From a checkpoint of a small transformer trained on Wikipedia: width 256, 2 heads of 128.
Each number is 500 + 40 x the weight over its row's rms, rounded and kept within 0 to 999. Layers, rows and columns count from 0. Numbers have three digits each. The size before them is the row's rms in percent of the matrix's.

# o: layer 13 attention output (transposed), 256x256, rms 0.0783, rows 217-255, columns 0-127
# v: layer 13 attention value, 256x256, rms 0.0787, rows 218-255, columns 0-127
# gate: layer 13 MLP gate, 704x256, rms 0.0858, rows 0-9, columns 0-127
# up: layer 13 MLP up, 704x256, rms 0.0882, rows 0-8, columns 0-127
# down: layer 13 MLP down (transposed), 704x256, rms 0.0833, rows 0-8, columns 0-127
o217 107:533562498480484518421498522471529513488510415458509518564501500546554426527532522440497500499518495557491490581476575492537611491528509514493460521462520539557526510457541459508525554563467460505534452468481505468449475535484481558506451507576499460548482550495458487508469520531547501557441523544473595466597512522471508534412528428456470471492497521520567511506570492522474515471480
v218 097:541469550476525518562476506398495495543556534530498453515455470533449508436508451513556473526505406494508482417460483442482505551504538492534554571458533513438465466518446473565487489427497498554524552574406508459444480538539530564521478472454525502540472556520523574510473528530516507424507496451531477444494519481541502457442535516384516556527537437548503459530526484483512539559462
o218 096:521427485469535535517508520466484455442505529497497511479517415433508506439449472585528486530531424462489509516493533573413568545435593465523519536545566475438516529501439475491528459503501510510437492481494490515456508444470574491487492505472484484531480459566556465547446540474540459521469487466444433545547444564498493516531478512594474489478485579528487519478510512546602500567553
v219 106:433490505474524508448565452470566517479469539515500489491520559499442461497471505499483517479442462540473550552466480528524535454471510510515520546494502525588502510440518440469493504567499458546523533467489498517539516476589526443480607467532516521487498484500509405495515463520557545567540469500476496480446575387501530542435517511533497460552482562439531507506484511462506519507471
o219 107:501511468565489504487501462481528483505481497538515562529470521455556495547420454449604463489502522507555420542513451460507443489485545458550568485451482445508480502492501496577571520607447446533575476528467448468464497501578532536549493493507529606477537474507510517475478564520535491517482459490469478537528492494511475519495452475533546475557503533497500469511513503461558514496487
v220 111:418494491450534536439490547439468482440524486511485450458527495503448482451445410503552450519465492495498521489443507515586513508491485521514533443503480550490447404441514447514525518465557597515534481472527533471573513512482521533494550504512462522520481571457576517452527537510520504399501520504557443506485544492511479499477546557434425547501507506470559544509484448476497478530488
o220 103:482466491550469525538455463532477492514450591529505557473421447527512450463451530585476504567500493456505472422536535531482643473493546498525487461455412528472524509451409592553512507514479499506423430474526527507541528568523481548505576413439459599485507476538503470464510460472510491487529477440511513504499467535509499568501471506530475534503462524442542512523435473517521491500521
v221 101:487481538523419457521571494504425504497518551458393470529433489526504551459595514499582554403497484532473447499480456484504501530490525475523407518433493463459481486529447520515524471492481501488426535487521525493476552516544476534511481466484534486587491486433464529511432505535471508487496485492462522479511540542531469533506471523493485588504511495583495448510502462489498544579477
o221 105:532457556492489425566557568480485571602477529420503459484530478495421544500503494502561494503419531463479489522428464477540541479484536499570539536515532502423466494532479480471518480537466503450458482483423525477545566435524500481520553619512490474492525440496455508490453461496509487524546479501433489485569524487461454485491493514549506513518497470544536422549545447510522518521470
v222 091:552475473535465496481521567522527505486448552508512533498589510453513507517506552504473556552528548553513492525542486453531512484481490479509443519519497419554535536462505526476485518518527470486497530483534463567547546499438425469466483503518442473406556541468456467530527496459563473539449528522498486525564504548490523532526551453541570499476447579478436557475461554513530510452521
o222 094:473535522522548507518449513489519449469547467509503505467468581452470551545569491489558523473505531549507519500503417476508483503463476543509473473488529517527517490456546519543539527530513476483508565488507532488444475554558455411523468489482582523436440553437516553495523518544503515469525510477591517492529538471487514448553514481471577448510550519472477501509508558388455484516474
v223 089:526486507515444551522523510440608503464486521527521523575479454433508491509580576479455496530544399477459445514564515475486467451507534483477431558412431520473525533518393516413497525492547469503460566529456433517539519491510448501541518498523502499452526495561449513537442498488550521471475438513499494500521456501526462504470539456493494521495538488477461525575523544514483496491471
o223 081:460496569510531478525520505453509435436532459524564469508482543505509547519544493397545474506417468536562439518452441448548340488479518486476539447441530547506516496482432522459551492500482465484534539500468495496416453486517370387547505550523486517489484518456523525519460523519569499554472527496535476521508533460460475477504480474458537471569526491514453529475451570498500444520502
v224 098:514544475497513448595436551598477496567446486541524509448437485436456534442572481503486468499497423449527497390477484497473478529478528483525527551531464515498503543507520550567480474479528515503489561563495530534421552522469532506516474506483548516533449507489474547482461488517559475504491577481547507450486543511495511488522451510429490510523476466489551459560531499538452481536506
o224 098:483487510469469454535451543571437518561520522512493446434521480450490510463433538477469543503460375434593521495495458542485456562423515553504496479504563494512464483503493478476482493466526585483559588494523485459502508484477524442512467579493508513535485489476510563501552490449527535511512457501535457515479518512462489534585468445521541513516546444522468481527455516471504440510515
v225 099:472479506470508493432540534482471508416490568444504476489524548493520502541526542486516532500536523532449467485527478432467481440530475538453477414523488455449548510536515493492495536501439460528508518497538485502551491480511507515434488539521457480419527470467463508583505487494498496527486538537571474578586497602504483515504470508514635471480494513529450573459500537443461495491528
o225 097:533592557483535462460443495478553474473507511458475503467431554537442424567547539501534567560481579515531509562498508487580460469530533543511432510431494541538512506488518506545547546546505525485567446509525516465504496506502483511515501457514579523471487531482467464458511533529556509509534549524535564502559552504460529496496481467447431422482536520494508488507564597430429469473507
v226 093:532493536490494487510471526493536498573471530534500513490532491469375517489537565501586556559496494504469486457530529483597493499507518507496482521435518479498512522434525557549467458530507444481545495468569476537464513482469512520494509497467481516506528471520576544550448484527558468543537591500592510448583566551430541504514469512484518596491494496516525531496480494521540520557564
o226 096:457477501540456463496435446522476485568510594555460514447471473500476549520474474461546534518483455541550510531506388451496449535470455545550521467428549447505447537440506533539499448585485509461447595436491493529506477460526463417535463572498527528434488480481591522479531489517480501486555472433561464477503540502467512505544515513527537467525467478509383530553476518494547494496454
v227 110:508460578438424518516443511439494530506454466448504426446410554539458480485558487498597452422463497510505496475491493572472509536509540501568492461535514483490432477461471449429490497516478556539458541491494510457519512473490552508508553546481471560435437479524541496534497491533472489534507423545520543586562600436496498457527565427495489486496451547441506515449488490454452563504488
o227 110:420521475478504434460510476510556543581466508513529475523556459607513481483526483464521529545423520472497535492419535469573480504564500462488505504569500488449468389464512544499501563556434475508528488560464527512475526514508612566517524551515518552450508495539476484490568475522446469507458427515472577454487538523497449482551506536509404594560483520517484513517487491490487537413459
v228 106:490440513502491461447537447492410508508443513511493455411511526501516489485522459511489480509517537531447448489491481529507526485513461473415561514527517476500498479519508497570521449555523479447508536531542537489505569524520500527440510472530417518553509499482475499452514479502511471465453543479535487417493592546459513478482448511463488482516478476492513592473617528496525492507511
o228 107:537437508535415539510557437529482500588497542510498432438490449431534487493456512572473504492562480525518521568552496544445572516449528490580446526466596538521547528486602504480490544519506467473508505467512523491566533533567540513481485507536456503482512552478504491481507530505596429480476474503490441504494509525517502507515417514518556470525485534486488482519520467428523484506475
v229 105:544484484491534479543488512424514532570577553524466555424525542517432542499527530501503515535427427555557527407516408487467483425463523540552486491424495465538531519420493530491472557526467524565491484562439504508507497514515458472519479532478486481457516539480495506472606506512506522491511496526409443493544468490528509548544545535511483503488507534463444504509523471485535502501481
o229 111:586519477452574488456537536557517525410525468478500615457510526492498472446492525478544506454489501590457486519509461514486517466466545460482510558540527491479547511454512477554551528558441433501482561437447482452436567531496544468480452479426514449591455504511535490486508566509459442575530534551516505530534448454505485543446455461561473505496524542467522470470495507489543537532426
v230 112:501526548545455483460594450499446495511519456528486459551540541482492532510500531516476458539525600571440502497467513421487506476523426508429510596456484605500542559504476518524566522495450464504517501482515456515479499494603464538533487484552528488492540366459562539511482500494518481498524520464520520503471502532483518491504459521510528484463569428491526451461469494482464445509452
o230 111:475519520500473478490482440485446443447554473532465478452484461529583522494506474557521420541519557469493473519517511535495514537549444463521464452481499479522492585478496510467561507512496539504402586415565507526558509502577481556538491468576497516466601533473612462519470495485520534483525484437513503595494524448417526504505481562498482479478428477487511506405457507532520491430502
v231 100:550528536473479495474472538530466494533504481497449586540525504483526451482469492495558523513539462529449477515511536529515472480538458470544537412439519438586484513477477517549536522479486461522498527598546499513514487504463530403427528533437494506549592488488507519522459499530390460483572584468510469521536519531538486496450445603436524575524505563571534554498530478446514508528560
o231 098:418451505461459431455554488525503537548471570551444553510524491508447477471462506515543480469457534477517457489433576456538423498538469578495456541527558488479526515537505501491464533470506471519580465502504544536517500508423525468477588468462498475456432489512514488473478584554434455483513522475420494483436484496477505489434507462472436393497487446457512470512574546542433512517413
v232 102:550456526483522549437556527436587511457592456530435489555473519462464491509520478493510509528528522525480457548554499455532475482504455512512503596406485542450515520505407510470528567530461477483503482495469446545521452491588492514526566484585488551520540452482596443538430514478512484509506375470573427485479489458552551508439498523497526529472508478489531513621451498536536517469487
o232 098:469484530512503540478464445428480463431480517483537540495491439540553491510573484567562423549514531502481405478452513488509376504522458483518485481493441503497530456519493537518532485504444424537460484508501510551463514453528456500528542477516474568486489477559560415581434514501454469543519517490523509514486506453484500462455446521490535498461453510460481439450506544521531503521519
v233 098:518468566529522514473525456525460495511457500438485504544532463445523496477500469509463471545521552488434504553472509528554488520545446461515498530518459558503553502450569452507527520481586469386490556489515483486529517484488428482540445522481458538451439501408440517445456515531539499481516445478409456524529526502488506441560532438447531456479506471448493535453427544507507459498455
o233 098:417442496480479545550506478519481490588545486534461496497521507524556588483489576464494476500489526514509497435507498508607431543550445465514551529520491506513513517436481508470533496484552504448499605506516483477490505504519468451496509527494474501453552549425501479487521497540535528482482459496504494464513533534475477441558500520456533453547531491456456515437421551501510427446495
v234 103:530434531556467519478542531483538475515563497472513455535501455485563477460456519502498532528521520535479475503518547483493524552538458433509548582485507578472544489429499505541534445475523472413500461476509564506567462512484517519491521470509439503553549455521490434489438558525482465418512467507482476489421505465525539500519441495482514548461528492561521488509470515595515526495512
o234 107:451418517532506527537534473479455507464480560511543492546534474465494588477512496630508465485524531455479480429496496563518467516553476444485504462551446523512490518570459478482480460509497502504394482519536514574522464463520510428558568506470491528454472452506535460503413430494436474434528499463460448501462474460547564463565449601569583479462443537515472480513483527543508483513544
v235 107:445547472520496452469424455432482545537489537519424469454513500524534468499537537494545499506477485482528482440474450524602503490495478453472519390499556435563411509533517504531565510572493500575565528534512569501498523495476526457498577432435476546464503548458524571493413477535404480576514488488533494474543564555484469498430546517486584528536504549408514524503491541506548516481554
o235 109:461501459536475472490471495506549597600524570514497462483438457539528490431493544525493516535447534481540453510435557484520458513491516546508489494574561469473493509509515514459488566503562473502546441532458529469546548477495525536499532453507526519494486497483482504497450513548451445542482491481509473520495498520448475480469541485510461449522476464490466469535557473480480522520520
v236 102:564412438536512488536433497437478479484496534448439512396524487470512515459489482491480533536472505516497505498473424456495491466500549467474486556474556485422488434544550485518500509458495487499461459503449464532534533505445540461538537533419480499471554672454437520493499533519440531450559424466519402514502467508459471500463520492463552487535502512548515510524468582513545524534528
o236 101:523465501499551537528512521479474539525540445411506529449499462523428529410532445578500479503453515490429467514465491500425573526525567483575513568533488564448543487500509482519528527503603516531470464514480552432520556423482501482534544532483519482499449522562482483442519491482436436510529546514445469526485466518478556444506506483552488497453493467475494446486488557431469535565499
v237 107:530462480548451523446586486522451531436507468495489416547508493471529515499510529502540470458464534498438505477478445398560484497502478486495491502532482513461481495464495439466473530522463507498505515431573559506473495555568462541492476526544522460429541491397458437506415480524494587428503478549521463503492469534492484494497503531486580550497546526542564501509416512552505507499519
o237 106:501464549503513497562460499539495470509556488464564463469460531553494520518537560533518526543467539399502470527484507546540428544539523546566527446513417530506473537474492469507535490550533557478472454584495525451500527501504467515472512569545570540490568472449450449497508424519526524527521481425522526482524518532437487420484503496520481493492492489487520426502547522513527452513481
v238 097:536518476461518481538509473449559464538551464558435588467490487538433491464450464499542506478502494544506507465521460467478489459486513509560561592453521569489489485511546513526555558494537558577524497479441410499522476486570450423509481497466504489532528560474520459528512489533461541566474503429494485461511524351508568455507574535412514470556524519552540491565480540520516532503508
o238 094:477488498480433492447479522515467476469495448498456575544527464527552479458534534577539505492514473558437449510479552419474487498499545447514528496533471474477500495579524504542447529453526524531533485463503462523438563490443552458497549507483508524488407506625504540507434485491439469500484527531463519458472489521499473508532532418497511445375472469461552446483566516476467498525472
v239 117:444474445507509418491515482498464501488510569545532507453550491500550552497489543498529597419476469517459500496484515474533527438479542504437519539489464479503528500471507484568513418512518475531502519514578444506510521519483511482548505497461503400564540457486517581525430546542512530420524501469464469480550544457482482550491433558555529540533507561522483457512505437526564535519471
o239 118:505528489506522450547494580483535569527513483479516492485503531464404566520432490488555482493540531554475496584497388451433529511529521512512538525411509448440513571521534527529520506529530537501504481504460414525548450472521456490511541559530518462476536395487518510419532543555593491515562429513479434532499527524482485513556476435512490510507560448513549468544483540529478506572501
v240 109:568491529535470508547463552478547500483501538517578565477567501476476513480463560514517565577434477453476490478512453430452503490485575493508518544514557498517491484498502492545452510467524447531488505559501507547564516572420501435483547571455431471419496625535448500514487534511531496453557457495530511547494545468463491472520482487530515536569499547561447586491506564568528548504535
o240 107:554531470497593510498550527472528438479562456493501533509493520469457542496499438501521519429491474530460492530496415517460592504486511450524558554460518551530498512508527482580512500577542456459519541531494515520428437544475537412478496595421594481503447480516545543427491574545516472513503502489485502462472505507518494479512503455497468470499524572496458499520501589447481530598474
v241 101:535438465484454490508457513486507481508498500558436517448492507452515507477475455494478504507481511478502504468525446502565531523537502434467501466482547495475448451498546546512499489531527538542527471505407486500511485474494566509596550486481470549520471537534494551514473544553418499470523433435500493455500488472496504510494544554475473487558538579425560504554474461525546520488559
o241 103:476479444547468488518563496513469523483495514517517505477494488528523577469506504641466421560491472480425443451453508509413561550545491484481524535598495492410519423535460523461438525489485474596456418520512521459534594449458470501477514471478468477478398498549506520506509496518446461505491428452486486488470444511516509518486573501483477498434498461450514477496481459498427533526532
v242 094:491479495470500484480529502425525498482490478470509517496496555553465459546434482515481497544544571456462479534450468478489494503494473454481515503531514557507599430582475412486532550503518486537476485455549418559572509507471508504516529532515432493504570500410496464374499473470456480548522517553505485511484478469519474411477479455488483452487534489476500570476481566477501505494498
o242 094:489482522502536551488495463552514442533511501480502524620507530526484405474565513551489482517532562476443472447539579493544544485557508404513505506439450544515583512513431498518506537490531472534479473534498500475521449523511471524504565457499520529452549554540503471425443478465472478484476567568493574429437426507571501510463524483447469435497455477487489526543566495466499514467478
v243 105:458542491522541548466491471536484528474487534495511534443548475518581512548426541483406510505555557499569511544496453468486481446498532514517464531497486471530542486489443461513503519479481468513496471508536478525503509466504476470491479507471509500466509521530415387555496483476497543466451526505463470586435422528511486554477500503547534489473494561479531538393539565430548472512510
o243 098:504517540535557505515502518540529466435512426450463508508432591491465477529519511354483568461555534521530529507487488465456401460528539526516482518499477524531460540449608452508518526517548486446556493560483408445444442507554445507494469495536516485527510543435451495492508512521544466529491560541521542569529527583498531450495484486486523418570496489442550462536471544463436429509505
v244 088:532521510497528502538518459518455519512481515570552569545521472524470554520561608503466473543500452549513495460458505529476518484495497504479471524465466511533572510488456497511501497506518485517505545557566467494428542476506478548526415480444580427520442494541418510500502459514584517529433543517394599439542507481490527533525502452540506464475532529484483514438589542483517477501499
o244 085:527471533499524505509540536526470463469501480571452477482496582465508560509442528369512521432547458591512541532503440485455470518413500475450532466473575503497481535474508469482544501496471516452530612453456438482430478527546474433536423582519468442511535498443505528516497494514596564508471461533514470564507514520500475527551510491491532517565558488497489507496473456481517465489476
v245 106:485528483545510481520467463513515507507586480520462547486450508502533533495518502481492446548516460504473430504531475529493450519488503475529549613459479481454499535560425555564503489441440471428526522518446512495440500494577477518519486514483512587563509488478468438475495467477469436519509466487525422442459486523543505468442442453469522466400527378516485465539551533569579529517458
o245 093:551474540491504550482512479504463449476505493445552434467566419485492493456576495467517502523499492482515452466500531550475315518493497477532514542577533499463468512567526473448465437441506443516539547524496487426490521444485506474439517493528425471520494532515495471570452506465475462523477567509533455532473479479515514480474499467577546465472442426535449450458514489521531493514534
v246 091:539534571508495506455483560551502445524504431526498469574507484482428540488485499492480534588563525442514481496490570497548524459518457504468514578462481560504473448490552530582557493504461484401524487563458476459513558460532488508450545492495462575530461483573519500451521476487574506528490532544447518420512550440445544479440474534449446496485486414497493570516546538503435455509511
o246 093:483477477499452504470546434469374462534472526534431516436535439498540519524441432480469520496527450521529474522510440509503539517374453469479496499493564475523493510486516525550545495531450490489493595399513511531499481475580482440549470532473413563497493526472557489507500513456533542497488478507504475516470529471487514519549419567481547498538489533506459547460390525489529474506525
v247 096:504528464445590507491439512542555477470517500416542606502462531479491477582477563503453560522525489468540517525509517501494474481521525516463491452492461492519542504505531557443459516536466444540490525469496396523540489418500550491477491569513531493495477475527440464522517496435547474537476506519537529550515438465530508518519464518495502467527473518500506542479493463509469497468539
o247 097:511553486493507508451439499501506452480483464494420563527519609502467446567507496468500532526510512532518518503470462435561446459504476526418461476421516482577462468452487512536524501527479517528575513498499434475439433537508461471536477502502525518508481510479458507481591517485504591484462553603525528462511500449470524536499519459433490456466542495483495490512469520497429474468529
v248 105:457508465506518510529520464545513529515550512578594512517448531529487517526485450517530507480489431490399493496504534428445475533504525528423599524586444488539501548497502564462526446476521459492511492471482474462515423563524490534464513473553454447514516492459485522478447536510436515435566488461569565532451500503485522452509392484533579497495484494526491515485542421640525520475491
o248 109:568591469486500518467459476470565492513555504525583498478484488478503422476481513598532465486543544494455505514550482542508547552559427491477471544478450458583467518551480564451466511425550507556464467521588489564476462497457519570503593526546505482484471509545515517527494470463569462464471480501490465435401501502494513510503492474445508503465489461514503496575596500543537520509486
v249 089:398530520531498466469512581585508551463528518583531525471554414468513521473498550468534458500489452471481490437535572546530480523527498513497504540533438464472532512412431506491518480452484492450464519528535527504524546524531505510427543446465434523464402516552549526558391542521539566419483485499469503534478546525544524539513450508472584582391502565460511576426545502495509516507545
o249 074:488513489536517465498521503479493538523470558573562461440471491487472509464426557360513535475451476492587498493455469504515269519485489547489526487511521494535468471490523505487492457530463460432551544497480459500471460509519449462508571534495454543508472403445531534502495503492599472495528455449571462475493555576501529457534464540496517524600558520510449471566467550489516465517496
v250 119:464463490479542520528534538486530530507484524474425488549454524549530529526527472496507486460555493569540545520521507529474494521514480493536453456534520455427559567431476528458515541512479511497441508447470496494462508521555496511488496519558520452554561499440475401588507539522454490454499481533466384612434501524552508518515445502490574504438513495478510454525494429432480550514485
o250 115:455519534464513454538470500531539509495450520476532578512477559528411508497525522456568464493444557462552527468480555498589427485556517508513515501532446441509488470486433446465551508508474468539484464545511475498525549415532498504532565462485563464496507475530486455521484457456426431486584514467456530532534517466498549422536465505542477492503506428469562483532566536551450495442472
v251 117:529539531485533477475497542573475510541517489420499539526470531471422479462576517514525462523482481498534458465439484551477472465473409479538554425545517448546462487429568515575578471468483533439531501477426566491560495536522442466380475452481450554484422480485546470463501484496493455555491553504530490467474504597509550488496500499465500547488454488436468560543522592495501506509494
o251 120:493478488463454588473452450458473527532514545499506507465523421516569452458499580489472566545492508470481474443531569567572518491446444562528462440550550492561506481501506492498471447521475509497490450467498545482475545585486574487492477454451482562487445520402505491496470495478417459428468558579518483511481483525515495483480484508521608467511421605477437446518596468486495506486507
v252 087:488515456499488467530552499527501533519462474523509512479441548499521505549454462502523499407500542518535544467436513499452518557511497481517559454594504527566497476543504470504567513535521521521435481442467501528571474575494493494488493461562462434574432461453556505407486511477379530537446468432497551497447563563546547500518423512529519542499504545474517524557484463521483485495487
o252 089:482517459470461509474521510505531567515494545538535479542523471507488433484517584575493468507493561402506477463523625493565551502547490539514505524532483496477522467520482480508440500461525469525503417489512501511551539533489578578473564467510536480503445465544507485462446493498482473471495470509486517436428485501531470498465514488446497497509512465544529467620612481518489552511467
v253 103:578480467499521462502451582499502470487589475481476504520497494504477598489448487499498517549413546551519495528524505465547489521466503513524507536482488513487562474435495575537519517523441503491486419489407505496494472541504495504574538542456499496550538487446582523423574538487479491498480431498476453417507480553533558523531436507493472584439445472496498481601465451602568534500529
o253 096:508490521470521541542483524500442502440488548462451512503520449518486569497525500655496433537541520517440449447580478578478537498482427517523539510574475484450561504539443546540493450506431481524381495504499537590531577481520486471477560484473507479509453445524520459510494498431411553486535514509513471461460436438539527517488503543552549540404468455500449478449500485531527538525486
v254 095:567459460467478515418565572487513533380526506497579544496567474430478495498407437504507516523505505495484499605550464470507533508480526537568466428492484405488477499459495483513456527452530522515544509492529480481504472487488532507518476524466508488400478502474499541593542511478516480496500458432565476534547468488492489523463510540491549537523482599516509576496470459432552452476498
o254 086:485534501517511513518462522466535418349508503495511530470450589488466478540491504579557495490562528492443510492525498465481611474522489572503440507499467547475539414501532555560513480512510493505527447563539515535473502587458496502417507417485530508431440498485464498515553525567526490501489492475517544483548507532467465472416517464432430485426558540455517473498548561451442533540449
v255 091:456501489489517490503478586476468529595523485500523491529518452478538504473493544506514493529543447461503492421528529486539511559495466538514538517466478527519530546476568559530503491522509452435524524512478463545481502510468546457514427515482464477509451426530526556487493477477550450499470507481353525498567553511504557572577505489510494519457500472460455411470476475577482516459477
o255 090:433501487442529461437433557495480573510526535554532485528591478501528505491463524557517525474502469517554549452518442482577441545506399586430491485556543420530472515519494527506485484479461489510490633448460392520519472524498461472487510513452492470498499479457541529522533505505491571510504437480496494452545527518544519537514522570495512530517563467539450544452459539580533530512537
gate0 095:508468499603547575460499484482495524524504521481479488592511566532450585470584519497508526558517455495464502471485522577592548463516544493466473539441474493472534528477548475495535527523545506494470541537454513506451448464521451575570531487473501502496504485455519571456501514497433475498439472533510478607584480462516543464562513509488522473485535450482425529504421513513452515465512
up0 090:504516491535548479524470464500448474526515494436503493492474490513407455521471472518565515482589435504435498459534468494429464584443514513447517539543439535487492537451468532496558560604466525486509518443528503606463522506526497498468450517467495589470517474504516472546467456481519483491528550617490488475481485438523521517518534494486521596463559479418491477596519470493522509449534
down0 093:474491553492496522556536478547555501487526454515513504517486550510415491505491531440444486583448601520492461557467545454564397479496453548526519485533455459434540395533534529522484498438430500521492479532498488463518520472448452519501525506521496467484508524516465517502465507448470524549491472483479456494528529569529518489521441536515493512494474521532485466440469518516423465592505
gate1 097:545503533490519498517497467496448460500470481510475518523521480541464504524512565531497483536506480501496463507491503595521475507509458593531549535544447493609498600550509499399498553412482488557474536498474494470496504425499499559540459507448465521505536513450485473447501508511515536557457485554497470481486504521527489608517454469505510469480552545530538502410533519521481458458483
up1 097:547489546488460559514526539454520506450435486474496462530368434440531483493442494460607480517460465552464548448496442450581514506478556543513465409490447487495470518489481555494506459508532469554508518475466495458491538499600485505523478515398447479454581501547494514464536517512506485511543541427499446454463464479423482492537514433429520478491480493463507476514463526493502465515471
down1 096:519554468507507418530490427475520480488502496446535482470487489496501484530564509420541526484495614550465447512392571491469465521483552478501635520487509540501528493546521493487462552512422530560540471458528480518468466563506581538507488516513552528575548553498487542441586528451591513511446454432441425554520520487434541511522456468501546536565482467530498513469476481461524505557584
gate2 099:538477462484533456471512523506454502497525465506441527481472528557533420509501522548478497564494467470453522520516558458492539527465491552417378547516482483467458547501569508461549524556498577580432551512419494506448531466481473491545532485419497430457526452516422534455508521501490502495490479498486462512461480403414548518427478514542539552473541522510490512516493563453484509517533
up2 100:511506498487544526421468402516488465523516474459522503521548540462506485546500528519460488565434487483448541493515488525501500523539531508499463508504568452508536498549538514542508537504437578576457577453517519515518464490471535468496460553519539502496436550474506496504471479438514507524481406556476522532464525487515542431431584449500472579512565502460487525544534501539496511460515
down2 102:489526495481524510434503522588415476502487491521516478530486604428561481564503414476540509491531460504498545534503464508510489479535519493567487535464517537531503458551553396528487471536488484547555477477512517532555436488515490540511480543466528517503480557444543474550496464469458446501569484446484496468505473444517425558549502482459543554520424535538537549481515529518541497516465
gate3 098:558422500434498482540480476539547486512524536483506503537523463517460508567498481530499494545475481471518491555486479522569528510444511451496406469490555524504565503562490514521472478511506512557484508493428529521500475500529489491538476577561456571557456530436552558492507449483475539542453418493468477442480574548499437533526435487512515623442481484582501478418543537428537582469503
up3 088:563530491478527476475473493481552510549529555482571562473495552530497510509506490486444474503515541527547530518496551517559472478508485473480538491504408463559458501517499383484463558436493437505498547463535469485468491543493459471476461491452529484471505622485549446441501491528517489543482587504473490516507491552487521500512491635529565517514457476475474493503491534561452503522463
down3 094:543497449406541539555448523480492523481529483471515499544483506421516538474521512450516494532429441441450492485461456435519457457451480483567545503596526566523500470470528544514458496579522553516457449556516463509548475481534564538501550509489472506499490416548531491477486479535492534515465394508513557524508477487546471523497509418437551493482504478518468547499545488439492483492517
gate4 103:568626445525489508555482480528467476535470532546438529509521544539451491472529560535536509519564505487498487481506545487513480499542489559501490523512510534547564517451581524569474453537461455461509490471531487568429451471465540487449479465442438481513517472563497479496455503475455523556451507526546493514468489478456428507447524482547547545522494456500532500418497464496500477504501
up4 099:550581594452528465510525515520462450529500468545443492491559487453516518474487442506442546513504505505471484457451490553482527459454566534459576516576496496544497490492475544519464447480478489479497495534512452477532480482487446543502418525575502531541472464488505471449589395499466532479416506500509599515519490479465545468564509467526512464477380464538448503489497586526524464530542
down4 101:469539530532452537436492487541564543466520512538527458544498497518539579490473521525521498411480545505478489500590494462544528437529570469538472521447528482457497461576500482434496473506500463472534473496495442417459547471456552478453523487465506513481484544510569472497500517556523471465512416477521433469542454497399544525420521500522538411499481516451487487511468451508507425447551
gate5 100:444506472515513498555585489548466479470434511422492538482553436448442542500551463550462481468492547569465504471495518597504588534532462486504498507546470552470504440488477471511514433541466575554459500503463517491503533504546516515499501454433502430538518483492498507555521485525515551482460458466434542517473458489491486511469474522549454491572515529489530511434461476467428528536497
up5 100:457572508475459553575547526532401504518541498618410581510452456493525489560501493490440521512441467536542517545498525455467542501466476523471432616529476523484512550472525494530523485436520496501459536481438521514581542498503459508522516479440497484428398562570426491513560443488496487541556428532558517539551471449483542560517573457545469481442482546544549496505469498466499514509489
down5 104:571558471513537526465521501485588449530515432506563475475497545515548471522443511528525442517512499463499503566494476491433491535445525485493541531524519545539470424541560534498534557511545490494565481472540513521442453522465549503467515504577470474502529422525495425550531564526469549480500477501530522527438548572550418508614478473487495491519445469524462508561539481500497514469493
gate6 094:500545505503491458541481417448474433462542477513400537447496529463451534527466507521443488545518469609475505529520575553487499526544480528499500445464518451490499523514582517430498559453496510523556450462514512500513445530462505478467510498480475503474485525485579527485482528514503495548421560510523527503468568538507481526424472507500592563566431531405490454511502529434513489426546
up6 105:476495512446515537522533520515442470515521597481426477495509501524408528506525537507488519472526435508512502520466484537532479527481539514547477470532560528457541545526467542514496491412504412563588418489448486485538442583504507490491511513480487531477418510537522461419543488480444542519429423515511570466479458569550577552435464500451466476527486461439475454436444517447530524507494
down6 094:539456581456495474495572520543533459540528473549556540519511587462469531443467495589497523438482513508513494479492550530514316528594481557530477539496514468509477541546469464523520452486460442517545511467438574453485530554541458431482495536476583502472460471510546504503488521506495452553518503514515543479491559485567503573508457518485496539517511509512500582490494479457548528499461
gate7 099:488548484566529573585561451486452518593554562500510456470482462499447486564496477507464453544577468456507447490503452546470508505534536507482500481494496520466547500511529512495526499502552494520552539558477464463456459482492525555547482516444456484567421568512542492569534516588565550447465430554456487455479467491492493545553584548524488520487475526469437437516525504480473532470453
up7 097:519526567588513514512521520438551551572456539555574504512523505503504532494589554512466489520468491549480492447479541477515495458553556527533522538477429518426509533486488474565464516439495449478537508485475569435415421462525463497484431581528463485485445454472480516466475492519644526512421519522547557474468531517527533434508500488507522579501487529443457508494456474443508549472416
down7 092:493535560505481441495442549495511564485530476464521499466521572465497515496521486296521508498491530499479429549473534448566438508535473526487469508495575430578539557494491491559512478468472507482383498508441477571562596500479448507505504475450557430521574445480580517450512499475456470544534527569479483526506500516429497499475516480538503490481491478480493451495539476473499503541517
gate8 098:493495484525489462453487468540428480546467451509470483449561538485574484506519504529469510486542486538539446513466479528548523512507516585477574503488492542481536571434547524503508537459451406492524393527563571478505507554500555542532474484592527521497494546395469488543540498455537527541503535552477468491474495485489454478564551528465482466547489497543525437556565473478520523519592
up8 094:523469480464438601563553517557478515466472543548511453478498573573537520452446501481458518498505495492561429499461443540504481518518494491550528524515506508550517507491494508552497536454487490528457488514469500462437528489482454467515545552542530480534468505517525435524528476531526526543509585460516519371441498529538525478442475465492483483554596497496528466478475525507526568557461
down8 091:548553520524551431473497541497492633472551549547529557514445468451504522493474518387541504497499486501433539414532524485482352490398571434519496448557524509548547520409541504385502509522529541509573555467484464511544490421537517526507473467500572531444498467505495528503450457480519479478543495485460495525481535529491532531519475429506565517536479521494446522471459477515484496481500
gate9 097:437514443465533432529496504433491580577571563492415565542502466472470566551488491552494542502524504511529513426504520477495482478487444472463540521496468542461428518408506529448439570514524461506494496492488541542477436481586531520459460470505489450601492524543493471516536425477536470580496565600448515503492440523483506516583491441465579508448491463500466507487507466464489499575411